python train.py --num_key_value_heads=2 --attn_scale=0.125 --parallel_block=false --init_std_qkv=0.0442 --warmup_steps=200 --final_lr_fraction=0.0 --max_seq_len=256
Each number is 500 + 40 x the weight over its row's rms, rounded and kept within 0 to 999. Layers, rows and columns count from 0. Numbers have three digits each. The size before them is the row's rms in percent of the matrix's.

# layer 2 MLP up, 256x128, rms 0.0963, rows 0-213, columns 64-127
102:423449523520479525512506504473476383477485446567416494491421514502465464453549550499531506555481460541526474445509595486519536468466546458521518505458526515573473544487513519521529522572490519
101:460502498474454499574541540484500475523499558453472479550459543522494526456397480499489442498562422506448494493478563496501524525483498497506489508549484566483487599550502455453429525501574539
104:437414544445498401505504474551523461537545460515533528552515474553399540507560471625507488473469494522608513475521559437485508483433436516549519465470533505534535508501515541514545498442501544
104:521396525486449587510430556524473461481487422520515542495445455471505517511543500513553525438466485556572469507527481508537480539530449454528512451491450496468440475585510469485466485528466466
097:509547561480523465449459488511539459457483544511524454507499467509472484439442497546530477516517520499566425556488550450530492434466483537532486525493589506525467472490541547475494463485500498
100:419492560490605509513484504459465491573507497551546490553516568429495439484460410470476493482556460436439547501482523501472558447508430545581505566500508468465549507535541446542534542498535479
109:560534486462520554512442552515453503516588562491529456600529468456498449496553514487454545460515472510462434407479516426485451490507490459466580541535549480465524520501433526476514506519490467
098:483505479513523452524510462428489575511520451527572528494581524526457470444530473526520504531486480489464515546491559591480520458503494521530480499437486498481501427542475523455473538485474454
096:479466515496553566486559476558480426529464488447585446567477526465427479394532514591491527476492561506519535506507515520493536564499509510554535453534505487521531536462518521489467493415457518
096:533500557468472481476507552413501497580579523502450473564503445531446557392558468574452578453547498487521523464534538492563433518520484453530553500507534525493498469528479497497535467482429463
092:409535555545554506490517499454511478559530455483427457477506544489426551414382514530463581502459501518521468530523530549498500481492549592512553462512483581480509509500442565453502491485478559
106:536519508397537490530510497445467485471524458434534427472486502510554494496522476469560486477471462565459542536481554543461472505562505523509472501518500565540533488566464498419489499501518603
106:560456510468492468454501479515510552442516557524527508462478496559532464593565488451551523490539529546429514534547520524535533503423473487467459558591553488509528519530490435500558520494445493
109:550581475526525586486469476546473547545524538514528564477479533490481420500536510488497444444512445434496529501489472501465548474445485484508544611453469485490509555522495517521519502505528487
093:473494578512424468500481552487548591439460480476501415553488426459521560461442537520530556463526535486471531470541503561490480493518478422556523525515453500507527575523480469505510521452476525
094:513441581410517533480475486495464472533544457536522493449542495518596502504495520506433490436479486523518555520527506524512507441456457517450484551486459492528473522510515448431500457599536523
091:537519431520562465487543563483485569456565527442473532486454499459468517527468484476506535523434483531541508554484425496463530525492555554527469478500441505508477504543518464498466555487562537
114:452499516527464476477549477481445471526475575412543540506484574526474536458511497415543542501439550490478560550532562522502436410489506526469478446491545538469525485497479369508497496506532434
102:547535504497484474561461491546481551537528499434580441544547530565506514500515570596487488563516496530496474495491509525503436476418497592538441492450576529463557530530486514525485463529538432
102:616463529480546445560527450514507501468498503532457486551517501553489516462511530484524445461507433476554490504583497437459534453551473433535526473520549500504520565561455501459486477481552482
094:530535513511492460444405547518538413469499444600501508544551454556554479475479561516457537477485449607505510492521476486587553440499549500467501492429507471506474545476476530441500478497507499
087:455468534508438522493495508437486478477459477558516553537488487529523516524513412457481538516540464513565559487477464592452510490506507556496538474488549448481476490501474501390512544477520492
096:456490479533506495453565484436464528519452548481596472512532515493462457483504540478489469471443508552533501505540499571602537518453516443513540521466441588461528500506493470527519531504475524
111:482498464594510427420517494495488498515493479532532477522578533503578531489537494504533485497476489484486460495575561539504485531467507453514493494472437484474479442524446502464550575546518490
106:561469527474600484439512560497463451544487517499459544529451533519480494462535564445522418481439483563501526539436529492521499481545483529471472526541475552526479541530464483525459476532448521
087:425451433516496543422555454505492439482458467460544501528468507532462521410524472504468519477511536474516399562398496459523527458504511481588482549528519500599496461489446491513469502472516552
103:462498472382547448508504499499558544512577495547557485547440480510557440482524550492508469406479465514502547475477455510446443557476477469538588521431495466479482495503549534514501489485552591
098:466511482485543504440507483491483574572479495481520484444405458579511518516444545547481464495494457503484528472526550487538549480480528566565554471525509535484538563506438519541472470455507552
100:501507429487476512512418537510535559485448560563508554418482441504545536447528437545550478498545512509567548473533518563563492514520509506464467510497493514517456537498466462462536551474477488
099:504466447497509501538531565569398413447587512478528520566515527467464491544529513526517465460517487519452506478434541489503554492529425505548584438494547463556478452541560488505480479492436496
105:515420496530459516451613509505446462456511518511558523466529501479514532503547510532491442476539532576544490511508547450475473569494512483490554482424425453473491461553548497507466463505567465
099:505516463549535551513460559477572527475481519506547447489456511517531454492482550532479485381505529519488504522499500515533518542453498468469531510469476578483492476517475478503499507519496492
094:509461475482469500569524496464472549519523488500479535515566489501476561481579475569477456539505515500504473508534458540446463497558511549529510567455437502509544475518445604535534523498504524
102:492471492489472442564497453455568488456530544541480574542489588468545487519481472469504561419557450500521486496425559525506484546471490496457506462532459441371477559514533499566525481520501509
100:507584526491474479507440525486430607483467569511537553496521434583529495521585536472533486463515515500529506495566567504519506478467469566522502500488475481496497532525466468528473481453464507
090:487464441482447497552489505501502489498513572437515418566583540528477549484483432486554495492414522516489507544482548441538497444430489465463510498541548528536475480525558519454515498539475511
096:575441481472503467519522463530404559494466465519475506481475534473472530539458454526513513483589505485546532518512594487528493423523561491524448538533438417512525416486503482516557534494546473
113:602562525417512433535480457503552557517522493521554492534514495569535442523528514404492534509463464497475434427458495506532521552471443491449537561419477474463481546543446477521533544471505539
096:456479490511526518471483513527472528469522487519524469481501503442598537497484577559453390482520454495493569506504495456510525492497525562502556459525512498420547490522417475522531593479474534
102:461492504533479514475478531461470566553509465485545439603512505501518440440500506537542502487510509418513514514468535500521479455473507527467465511438546490475464524464523457543432469547575459
099:457492461497506453404547460568489514464573533534512509497520561474534509462536546461479494487486536470478497417470523648508455461536548495547493478454421472456531486488460513469569487443447499
100:456513531550516509531534478485465520553475465480482446441507595552472532553578399547529544436471583482554474538437484506550441400481492547457508502573507573493522557502563554529413498498467527
105:523489461478473483530457506493463569512532495536476545520558546472544519472470565504510493504481467480424518560533469484537541455511436536542502444572488559476503463519486455465523526360510534
094:422507494495595511391551464509486536535493518459542418470498495505526514481527527543491547521430501479445511531490461474554566527547456466474451525486488482504541471505462505484531516509545438
095:509474519501509469472514467399454449514578497521576479521503562459465412483520420501475495517477531512577530540490562502459477474497479475559501571515542489466510463542612503567494473448545495
105:546514411600482478504560518420532487486532497525502551539502584471536460538485552533479556454515510634396498509551509472527547490456469531415496432462482469460554508512487527473453436522493548
101:423502560491562459546530544453542520424495496477465591487510522529515462434489526458557521524510524487514529468504498497509458494510502492556501568508500443473483513501466453509530514551521567
104:488481496541518618529552472466544477503516510478551465478460449489446485474440518456494493485472532506501550490557518493477581512572510464517492484440503533487561487574521484500536483517474494
091:481548451435427540588560551470543496520500566385424489488540522494493474516507489521461527487499501472452558528491528613565460413456474496460485534542439506517464498500442490472572503499567438
103:482544501480478491475490541480535458514451559472542514475439496464521449405557504501517456511597549544557478532525509444568487498523479451562516500480509482488547532506437483539506535518449528
117:500453560514508513437521527517527602542554378460529548515464515512523466476510561500452460441505463519501557556537480527460473512492499527498468538513499463487529480538433516446414487535486525
093:405541516539462492474531494495510562547428456465533498518530495478540518485526536517561469498487540491536471516508416482512526428518442462409462495496521525519484472516448462507544521473513564
102:477474509488475512570449545506549539484527519509483480506475458515510494488534570443542484434424487489507446494498523513500545484573499486468446533482433476434434526549458530538553495530467545
098:524494535550557517446511416477495519515522467528512565491511440463459564465490496526509491520546472502559470472461511431515467538545526486507565470436546514443472490524505510459443572475508504
099:547510491538499484540497510380521403480541495542475487544518547490490524443521521490422509497508500514515536498498558502489450442453500570476462518488461564468498483477426518498559503476518455
097:532467489560515462488509510492546536435552512579479567519487460482501508453425489544534554495556418440494544474513529510516528463437563464464471475528574505478478504508470505510549498463476471
099:507453452538407582472470459549528484490502531548513504470519533530557514512397483568596536469533477497532551500478507510479470427429495524514509424501527447501512494512562535439516502544470552
094:454478496482510597536556505476530528474554551517556464409520496532552490498468492488533459463447482529529475487556451463541554467527477526522482477582515464486557558486486499433438528477566501
096:463547460476509511514508432432440469503527471455542526508491513456504547441545521552444577533569450582584498520481537504563435458539578483487548459535506445453452540482530476382519485546470538
103:511498514501546446447535540464519540525521480565520488512509487531539525522490514507500557511446426499548488509497521574428488427521468483485506462514446449491474518478530555492481456446435459
093:510510526478510509557423466455516520498435520542494408503551437500472503505461508512511522511556493486498552456457517527542465455493484422499570462444490478595542524568452511484551502471504477
124:513515507497577612507530526483458560547537456556533471503473496497498468468545498472563483472477469566491441444506512444463550529529461434444539481423465555514558503485448436574523500493489477
093:538485504525539446528478493529464483507452516531465520458577540536525484539508489498480482519542444496498555487449445479560408471532466556505529472494513519579451426581471501431457494540491546
100:467504468492413528496483542554486567483532523464456534522527477468509521441512581532488509417517538534519501465478539534515529563535519531497450469590549503519489437523525543460446517454480480
102:450537499482474545506454467394510520536466498465487544468460449415517557484502467474548541480439522537507479527490573506489480480478510500534361487506481509466499519519459497434476411501497480
100:469483541491499453613560529490498497506402477526480464540492478498487571485484498503559500502518514460534499507455549474506527530460468419472551585526583518472495482486481594537524492471553479
104:486437553529559538473507441480457528480594454479506447448461546430426426476553428492537478489459440486503493507482492514545470569527539475481437461538536551457498396503506524523530504536513437
096:501467501511411520571480477384534456470472566463502532517408498504499470472486565507574583412582536431525470529502532524484515518473552470496472516544491511450530571472500503523566551453521519
099:520529491525475516431489482487607521572481523490517435538488566472474544483442449484475532468435516454461510500437562445469492489530481512459514533502472496540530568539517572475530525426517470
102:465544478468483497422461524447419567465490501502523517454506525502490515423473556534526522498528475514455489536467519505542553559521536468563447466487509535542531446481477461541474499524433484
104:420517545472540498523503552506533497378561506461526510603492466443491467471512449553452526471537555521505528528525482569421488533470522509488438513502444464515502445517484533472534448514541556
111:528548451582526473538484573565480451522472462446445488560549468551524499514501512626492537472516533444463482505482545490490469526465491505502561481533464529471505543509498578490518526524612472
103:542538537519474569485493479565562466575442528495540516437529579462542492493482462554450630492497531467533476513480455506445417456535438505472467486510470508491563436528544531539427506509512497
094:544450404427494602451486526421462558522467502504460432547499505459547392535504502552512513510439521513544509523515535491513478515463445493510491446482495474565516528439496511555476481485548525
097:492493544516462554478527564545559459553407531535486489481554495506479554388592458565452518521514458486515494496493499453520500499482512474490566551418530514526551471549459482483479489484486483
088:494465562493421489506564428507577548454482496499418444495440455524504522502446449550529535479549464495457527565508545492444542479428541482508483463491454492527449509535552508509538440462487460
096:456449490563530481562538450521452487510563483512518495448465507450550513506450480506474556521458607515547508569519538451507511461431494510522525431433570544527554502517517452489435487496493451
105:522477478482552510461522544532471523459478472542468524542547465420529520496508478583533474481419495543504456496505464569450478541429508473500525404493512442479534450509568486483539470444433519
101:505477535487442494551508476480468543504529443532516523562464492504443572469448555460488450503540459523534487514560514513549484473418521561492554447459508482518543523588536517509489505536466486
103:487483522514565479467491493511490455435461470490600483515472483498488519490490532490564534472484517535498519525525500512521568462437498447511578445527519511469537570507511522399550516474529481
097:470482482508515521509478528458542557526471543471505615550526493485487506481500559545491547482481557462509411472420496526544494465576494450551495467476483415544510513431541527478497447464524509
102:481470533465517520507440452522513487467514531502503525523440594459554488483563425516504535462522549492502471495533467469497466525484512515494413468502524520575555492519555473477439491537490392
108:462484536471540560475494452433511495523589525441467456536476503545526579476453487517505502490506491578439513494542444511527536467470495565536530502430520431559523496537482522425554553546460515
100:457539498565550486447562571491519536464463537543495481458430496398500497535463448480573501483540497513598534558519497553526523493532471551522443508498463494565540452468462476555465563545483478
096:503537484452514458534464444496508596530564546492527444525453508523476501450469495513550498462444486435494580483536532461542461479554452556455450516596508551528542556500487539498466490511496545
105:414486482462526447464537528508435497472543535541509511535503466496572457453494486492533481439445528516480490531460474571572459448460584523551508453460543501471528486517417506560504473410542490
095:549573433547581563533499513469466494555524491509467492513489480557496504456495481511525558463447526529455469520482504492493527527541470575403472461421525479565445459474484487486466517539463407
107:493557509549466436444458453557514411505576480467490555497494598490499523490553458565523580498566462463480479482446537492457479469568496575516553459504504431581414511507549535490501526417524523
096:555449541506493522516440484528475486528506455525526556481520527501542479460517527521501442475554458511507545582517521470542549524539519517459567459455506519472508432531525548536435595459475440
098:543548550454548476484483553511464481554476507469503463481534556493570538464557476459539494465473461568516473542433486485438514470513494480539495508483569444456517481534546479540518409497505469
102:496495485451442548537470534507512479487498486436429528448539488481515553505593527485463535506539476514440557481536534495489531485471516502455498499560486412511500537547576575447512473535477521
101:464517530488539549482483470485519537512538472495466496543556501506488485507481495420492520462439473458519558504518504536554532523470410550497591460462401516462516495551490471480440508442459478
100:565505515507461523458474522492465476482480434519483462440509490551552470500476449503537536397462482512477544528527546590485509530544511548503545446523502507507473463501434638482476498529490544
095:486526577537521512464493532491514506555478493500547446532559483513477440399445448529498500490509502414544433455492468521499528537529546480545492566511520540478539565544509470532507525491437514
103:485485520510546429425530528490482515564494490461591456525518482480537555543472499536450487410478460530479477504504641490538550500498500507557473432485484583457476462526562582561460501468479534
098:505518486500472496546518564417482569462481497539488451565457548460483495446547555496488538442507487448502424568499529483583483537480476468475502436510488474571517475483444522465468497523468521
109:502494543558474505567461468513512515437557510480471533500488513500532534460516506530495508467443456550467437508448492539411449492492501430589466476475571512507492581502490451495461589526477514
099:483425500417503584522483534469449503448528477509527503505481519528540527592502459491418439495465485576507489479425545513519491553487461480474485493471483506553507440502459510475417492602469517
092:510452512494495449559543477553483479503465494463482407435480503496545485510532448561516510529516525514490526592451502458454560519520479473486414482485422509482560549487452498464551541548495531
096:508499453458528544540487434487516535449523475541517463532490502449462511574526459578514452453515546508522468478516529529501476445499456444531467444533445485547505567525447488516468554499483573
096:468498514491423532485487581419501606474479498534409410530583515433513481470550530559559491480545491473520507451480496469453515500476446543473494448542506492508526518543502563567499473553451540
098:492512509485433502442521542444522498577425482564498513554517519416494519485501509555474461488533551459543501525479504446478534466580513516514471518469542496561504515490438531499481549496507481
091:477484561458506497546575569421507472572530471510474546490423523508509506555526470452457539518494530478495500421541491461529468422536555509501572461471525512474499481548465454498488475516518454
098:456487472499477517518517502519503593552480498493509505497477600442482491488488511437530479479553501554492520431496479467506496495487521451475497486584452544513615507534522493550452549566519473
092:524576483451457510483423513483429550425550462479497542512489570464524481465540516446441421471492416514451518565491503516427543503491493472502513466477501444487451536573524511574534538539528446
101:505487542559562495507459457458501501540469481540538503470447469564426505504522411540512418512506513500539530533475523454523488442469578553532590536475430502505530498505503579556521453457523523
097:493477466443459564459421551501497477499489431497498480485440495513548512529516479501470488487477581484547506503479462464488503493490567537501418536488506491497509508513542571474470463487453566
106:450466538492515470476560573484533511536473456508588466543519506445484516480570494497492451482527485505501536491500488539513405523398513507531516485460470408514493471515445493428596505489491493
097:518497526477531517524470481505541522491504463491424448531495541505541509509538467526535505501449524439498509448398526466463486501547448481483427453523559543530529566554495433513498476464516548
099:498500507463596493492495474524461564454508545487476474485533534467487448444479497459412444469526408555487554497552540534573503487456475481540475515469475535531504528485485561521520460441500542
101:507503530499523477503513594516482538432527504492514431493505565461499463448450540458479497488465473492505535493454503557519572500500475449536509542511496486454469582580524591477539560528481533
105:589581482521475546482536527480445489421516454567469440544501475544551578518445545535455430489532449529490496506441458422474546481491479501499430494501374505444480472484473505507505552563483541
104:452544538568489508445483566477420428505481566539488517576470468453511438476493504527446465579484435526499498506486505483455458530482513500496450456523470567527584492523474519494534551480504484
092:547433525573611528488494471572480504547472574515575576459499500545526521447447484538523585499519540520437466516498480536520493562418428549516520493524510557457476506467443529468548541509453450
099:491477481554493545525539543473533625556556513497525494515455549484445564502545543500492477462543474445476486507430494491455496577463481513557567531492520502496497515539515519520493384464453542
110:487505477513544456524519478500552559506543471425518488552486518501466389519467460490553501478457482495447510510515492423536475511572494456451436493492525464492590512542554457511526493439546563
099:533498511490449440489505544490514511515536539532545540505579487443477481521504457508524486455501557519503473555550505510562508572456474513527507492525497541488545489493481506426549552507481434
116:480479517484445481477626572519462514547481427504509541514489449486560428465559494461480454446421466519481496431504577508465440514598469493520494496506513535524541574543487492536514506479575496
099:491507520449583515517426469547484466500464414513496535444486552489473502509409513505530521501479509515574504442430492512534538425475506552604487484539543531498489464477491592471521523563532437
102:507530501474539469512474511531486485507507489408518516534459532457468520474508536504506536501420537555582496547486458505520519446530450490609509503464468442467501556470478510485476570512429490
098:531487491541436486488501456465461458504435550546562561445482525472494583502517444521468492466623451523478518454472518450507416488557553487486564478542523555444509533532485560463530536487532479
104:507454502517557597541512504547543523473471486462478485577501568503510437514461489524492478463534515525468511571543530544477458506481485460438549512519505441504584507473497518482545560482533442
100:477579529506500480483461501466510446552493508456495458494534467581592433424495531462529575448498515518488497489456437471484447464478444509474495497464532456454544363573540535541490466479537477
096:553528551497526500488552512445506521512501532441538512480464537499479462495588567535491589471548601528473551536448501472473623497469532429502466479483527513443497512568505496359453454560539487
096:490562460510512457521454546442481589464518499464503510471448484625585508485505535466468506512543490500557508496447545510541425479519456495527541509449544508529529494507457524546534517495459484
098:534485497523527527441487464521510540480487572574553466528475440542522477444475547562519519470435426496484484497409466497528557503486473488454576529427481430533558518450514464493434484518551467
091:419484521513506572505533507521522477524529502575515521494490429501530549434489492461484590475512560502485500520460476543525538530484502508467540541482525476571469466445516434517437537456505421
093:520537504488443586434407492520567526563532407549520520561522479497528497512496479475424468450501485510518427420537587521503521464518496493446465554509563482472522522495509545567463565532518488
098:474503492517511486583483474459417461499487551490470481562491497523477498554460495515577580526511526581601540498520490473536491501434539517503474515532479466551500455481456489540567471437505412
096:525515428492518563561470488526521537480451506472537439525488486533600511472529463491507471464511477499476465564482549531532490472462465477437612443546428473499593498500533586542477442561456522
096:454397495449517504476554472498467463522535508504568463482441531530480429508489510482576487456489482539478489491514579582460490463481552570506560517530497541454573539475473534510510471493591426
093:500438517490578515516486498471472500492520521450480509460476520460499506547547515496519540518509535513596537453506459538543523465520517485506440498538453498499503512539448459529564525525531442
098:516444525501478490447434447532465458507433490526493488467496511529403535453503554488406514458480512517527487503506498573487555475495536500582513471502511493458516522465458516501490473554511603
099:509518484513466497518572498443467493477520471463482470518544369554531493386529540478531513484529516549473478504490528513482537592475513530493438560477545480562455431546502473471560497486529495
096:557565520491525493477498507486413513477497456505497512575572514524495541447511452482472462488593474433507479423443553518553533519560548511487496471523502323498516503492473565558440460510539526
103:521524529515503495479514559499506464504554495455542402576533511468447399509545573464475469486566468560537556507557555486507522485514453453560539513435457488465504477538494499500526513486506531
106:537470480501525508414500455510513587431501480482540469558526515540488511506467512497559483435504473547460458499385467518566468500473453567564451546553474559473501469436446538490547502515545489
090:433465494483572455478592513538505513430547568512524537492521474479493432420444504501502476453496460455572507586484492519512526525512461486558492490497495552528576539467577569505489499456528459
107:546548484516515456517515571493476543573480476544525467484574500495466517516508529471535505492407474488500455539435579496516465444497517460526478489459470522525508486548533495507550511510524524
101:466577496521585569478496479489466487499548440547471443467469448453475453454495533504573516589496481482472512473458489480489529430505526493478475450473466497529513455532451430511427506478503461
100:414485532548502593528548469477494458568499484548439482526495522501456456476443545439499487471485481487518415524476404504529587487470452512526539507494520487495610531531559485484473479505483532
099:543522517529486475488432495517506583497517489476514461536484466518464399482520436623532562492530467469534555509487422494558489464499512457470500517489482513479543447491382489499523561557515482
092:458538526541549537462484530446455457439560448540507453503541508515480490412504473543556452461494521473574474578472453436519458488499503566527518525537479505586495489538424528452534429478435541
101:490483522564472528521508472489542555482484512534422504459486490541520513560511401511420486499495464499471486492488533429470512498515479445464492567549499537442513543519474447551567541540562491
102:528525467430502547487547511522487412526549574524515490510501581525517433462512524416543502450528526495519578480536434426482528522539537468439501589530468484477520499508498519568447479508468445
095:510611477531481576497508452485501507480469465542553450519489396447508462483502450487463449556426434553508462553476478539553499469560499505471484520471475492551483545443459544517485524490526579
099:501424499514567508505472433499450455550476584475523448472533478437521451430529510455513497420547472544469539547555423447490579503495518509476545541465530508560486476504472466485440467601436544
101:516480544509508576407418516497524503447458518408567492483566462562523543456527481499504529581536530533500573419525540479513502454487516539539538461531528504475499486540529479481419520487522520
109:521503482518502508497480541468430481522445520440514504617459527450520454490531466485502579517511495614468528518537438475438545491496588551485492466447564499578540485480511534506523471440563492
094:463550471426497519508442463587434483515438484482566541571505536490547539422530526491477485491532428537425536481470462548475539539475501492484501452479460486489558391499562494535569450515508458
095:520466513506571495427467561494466497439514506455523427528498465491460528433538496431556503474470489570492471483496527475575499508554462485489527549571444515457465504494438477534509484466509514
105:449565481478493500562496529461510542522510512596532516495452486495436490509529468484505512455501526531509413539431461541449547477462548505583510477555458448466508433566519510554479555465415452
123:511587525490454522444465508510553523521528513426489473490477488546444502476524508533495500481538431535492545449456466492503506508485541436442533566548456486534510506543453499472498494543538561
118:427459542492555492463535573441552499524527486426539465553506406536480443382533517560532488426485499470499510587517475533586411511450517483499433520467507484559441442530509513476483464481495500
101:551608488464472518513476476523469561526493480505475573497487494440487514486488565512517497470474505479467470539544504508503475434512445513519511488503397490497501523538491468497558472595509542
105:517453540511527520505448477439513437493484516491495458476476497494487471472544465518501503541574484525549443502498462469526446404509488501577492555497547565552502491512619550450535536528520551
103:456547497492510598456448442515421509419545435513547541522488459495481432474505509441454433513593505554582533470503504506524516460478467534529528553485496520539437468532518448514483501480458577
109:489544511463416538509530518515464399488539527580547453555445547464541465498517507518439515501511541492443554440518544485523475462464525477494500434522440457515474407445507559460554532475504484
100:584459469515548532463531530552496498502536479496475538503514475562441516504467538504456532439506495511525392491519517478468484528460566453529465572519492513455473486574526567518472492465486524
099:486618512467473466532466493468518438484548476554469512493515498491473523453521512444419512482485458569515454440533500496499510429509523545475569507459536512549509505527470416549500543553564545
089:502537593476449545518454488456409483435499451472493506472505563505541559449433537493483482465473479503545493532418532530489531473525560555543534530540468503445503580445476522465475466472519478
101:426494467504490502439571549516509468510461467517489462526488499537572607487513468525480566487531419541492502427573507536459483459506529568518473472478480538483512542494454410510469541483520559
095:463514476510478585493508519509438495483516492507437496492485551510384516486515476470503445454482503549520524565479525567583482588466472516404526486482507434502510534502485553418501568526464509
094:484517585487442471501492473519403502550498460451612551497553572496518514448591551527481451447499491548487557410569476549439453447493563556458488500506563487501467449514454515505560485523499523
101:512485511552493460521457524540448527516598473510482545514420497529543536521470444498527503479538501503458507577475475461435516464474437445509513503547439484580566529468501482480484443514496490
099:497528577522531548472443458526495477502490411475503437478481501411463467514546531514529487508478399458482473503432534464508451444536454519547477464518564406550545499532501504481558531509496488
108:532540530575484462477538527469471485514523458505471447483521504548489464515541518468520556474499488474519536520540598542489545509386458484473457532471530459542607436495551526512548488518595492
099:484495503556477525499462511489524598550461442470532475454514505477498487498473446505528466467584468534562499532509527499451532498588496503473582406464512552481571543479436481493457583571527526
093:505499503454500491605477529457554542540476500506510492522544404478523454498484405580517463452525570529476568431461466480506481540466551421469423457494507502512539505502524547476437453490562485
096:495489489517479528519524536499425455483447420453545442479530551455469482482479421513592530479528436527536497516536528518565584490548520463530568487453498593523482500498413591489491485458506439
104:501455579504599580528437489454473542559559398505450418513494486490589525474475537461538514503497502499489511434469526483514485486497443437493501502412537521488374556529501453479508514489519555
103:533560586497407458541488585520508506494560463541514520481497513445502580532479531543481480454483538502453552531470529467479441449529558421562500470548442506523525514527518520429554368537502473
104:531412535436523503560470517500488484498465466454468476514499536528441454484510538515483513503440537531528548532521413566531511531541498539596484509533572525465611486530448409471540526492493476
099:527495547553530455485557542490423566509511477540565524547421511486458506537476504527494483460509514475512479514440429591478452478532547496549405491414443535613479473534510482481538467480559451
098:478539504487540481517492495551450474513530483476523445532527510505565513528473553483569528510515502464415544573439519524530501537425448459495470523550404498554509543535408490462533507443476490
097:403523542523511505556561548466500485558497479481504509502508509507481436500440477544476428536499477505427538488430517457375578443541571413473551583533487452571496467558426548481522488491441511
105:484459493569513470432470447565524566498473543489513435494604503460439511524489532521558595457530462508530543505545570470478500489480507452535444509486463449529496608524523481548577441486525498
099:522538481529442550480523468501608521471538487466525472471571490495528485442444479492491503513504470469454602532450527537466497474544540402527434474533516426552446440568490458481499489589518443
101:548478503559477530504477470523455510515483499444507552480549483480523473478573472551492475510486553552542528485541542534521571519542572469449469372506519481539465400512538458451490498530494474
109:411552518504493514529515476502523468546566482479542541520435486506498515488548477491457506612543430555490512507521493486480539453484499528522531423569527582421502556548432471492518556496410510
100:515498514444556512447536501415514541537475518532545487512519503551507470437501535453527489479440491594535403525489487457489584535564437478520459472469491539506479498488513466479425616540461510
100:449470554504483487591534567488527469545468477483479454486481536467543503477563459504588519440487528554477461462501482519485500505512488483504524552500473562517502541549513547544449492436565515
107:467483548550493485498521471452469514439538436533508521487546528458582490516559470502496548481501485493433534464495469458485472482451508473511461542518565394479523517544431501449546568497427512
099:554520509550496503422531516543467519466450431537470520494578496451587557517483426482406503526428457521568521509475524504583475546507476503478437493461497454469537492560503475583557566479539485
091:460514485475533522565474440563525491452555461523565480500479502479507578444517548477486450519531507572483547549557521496493530468496560520501428615488512409515509492501487554492479468420507559
098:525479570480534534544465495452525516495472511545512464484547557511462448519530501464451514545509457500442467556476589541574502474471472565466472552538564473443526464450442577493557509470516434
109:468548521498477527505514497536508433485528499501484583420480530465568532460467425559512544464493579599435515518513509464439434445474556520523502381554554477558504494579517502443482484519536491
096:570503506511449491466471509534453533547444460478533476518463568459438546545524417543581565527508501460475539481508537495519505486517498490478467502493494499582560486553443479512524511346560501
100:491427486485452484544504433508574468520476507475505437554485602495472528449529524449527538462539513517495522510471521532501474517468485512481419489503470529491445537577521587527412484498509536
099:542495508530539511535510522467445520469459461483488497507508551517471580487493494520516499436497445542479557550543483465473532594451560524500475561516507474418465478484425545544496532436528501
106:488520603538480500462531469446522508514542539459551452448503505565516532546502559507527550431473455465513501511474489465555449486517454494473532469463512449535506454467549501516526475554495512
099:514483536530392535440455494427509494544501474497498473459481494498588490504466441559529506437525539502503521523454462526545461487501489522418558565493470563518490430552428522492540451583439491
095:505428527479523461531508458456530508413462468431468532473511522518534521526445572510505539489527507520447489484444504564506509535485451543568536455532543553476528563543501518530528497408474502
106:428567536488529474497473409578415463509433492532474517560487461545585514468471505509481427480498503526487610535516510495488549497496523476550554425453478505506469542534503548467468494538504553
097:554495508491502524454459492458535508519544513453464564497482504483413434539465529537447495533523501433528456443512482482426542533435519498515515450528447496470552548594450512454514528448453446
101:475533522540584530516435492446547486535521469490501484495516602466513502466454485460531495455446459469455484577540501506504510523466535499424550554527480471432570497504465515461509451522488547
093:495513466502507518462513579465435542520512565546427477557488478443546530445412532484501531498525546503542469515505488444587461480462503519544503563531596537505474584487472514484536584450504538
094:461410545526518474539530500521529494551458430462507486557518531524501546498497483494456410435468398556508485473498407518434542522524474505587536514461405480525506504509507515492456523491492514
093:488493478531455543464510497466492495545528458386436532526455538495565558431463601463464532470492503515530512468558531488478461496436574526549529493551475422494447467526477524489441507533533543
098:543520499468564544477487438485514549487538546526542505528475420478545436484466447579490534503493414527480556602505420467528535587474573590480490516455482508509502469504465486435538478486441503
096:558500559487507425526557435533510485454528457449496506584520514477454475433489439483449503472475552488497428485493525519512421526416531514553587460520523495537521497512535518464499484462495489
095:474512518458510519528500479534498533486505418496415482505452472545532474470432470482579555565483554460539514555498551445535518477529522554466508408510498506527514589549498484459522467529555535
102:510514504527511521516503539433497498516521478501518536537530452562435476500529494545545603438461485540526504501491522497483541455492499447448456474503502525450493523471512531448429482454534472
103:553509513469528544489456494519461438560441506555497537565511510504486454517533539465498513449497531538455516428473459574506547425594497553553493533438516388543480551467499522459483472564438525
100:531460533516502494550460531552460473542480525520582493528443526448519519478528520499488528477490479496517503503579467499557500486563450489514467555483452481458501495532483597433440512531548526
101:548498453503490496488579539482574481534430444486480521523542535521510506414458491495561479486471547452535474544449490446525498496490492490472500423510506420453452442518481553455521458488515432
097:510547540543517453478477519510499462494586495465497484516469588503527534455475491525543469456517510509495448485483525480570510451463448485536479591453513468530440556513457492521472486498521537
091:403631583447502473454528531530591544502491455480536490536460492529506604473526540474517499478474485579454486418530501472488445545490396491483564439485465539530460496496503538463543567497443531
086:451534549526452468569482477443465517465521441488520452476521555529537512522504478440586497562461512457494529499514498463550455457445518471450462527513495450475466572492416552483508560518521515
099:494478476529518485505442537467467476543450528536518507491530506583485531482468546557503508516564474480459535438441489468542589478539507404479595571516503482411507507510503492601537515535483468
102:537484518543481504454480526510403547498470507517499427459455430456493574396488531421504543504559531520508486454482478538520534460565506524581542548447531531490476454573472476486526484481491472
106:533476492556535521445533526476528466550517454473488413481447533483488553444495494538586417521533568524491503475496506518505515437537477588516434495443542465540530475524497487453573443475476548
097:471428504572579447468513476489571499540492425505523450561486476500443513492469445428490545544457492522540483537476548487420481507502489496455540459458543463498496496510483514533527499538467578
106:596467536454523613538441532536463483572525503504509466539522499468504499553492516455519476591471523481467529482407500505478557547578549404543427531486527458504492493560440500505496604474532509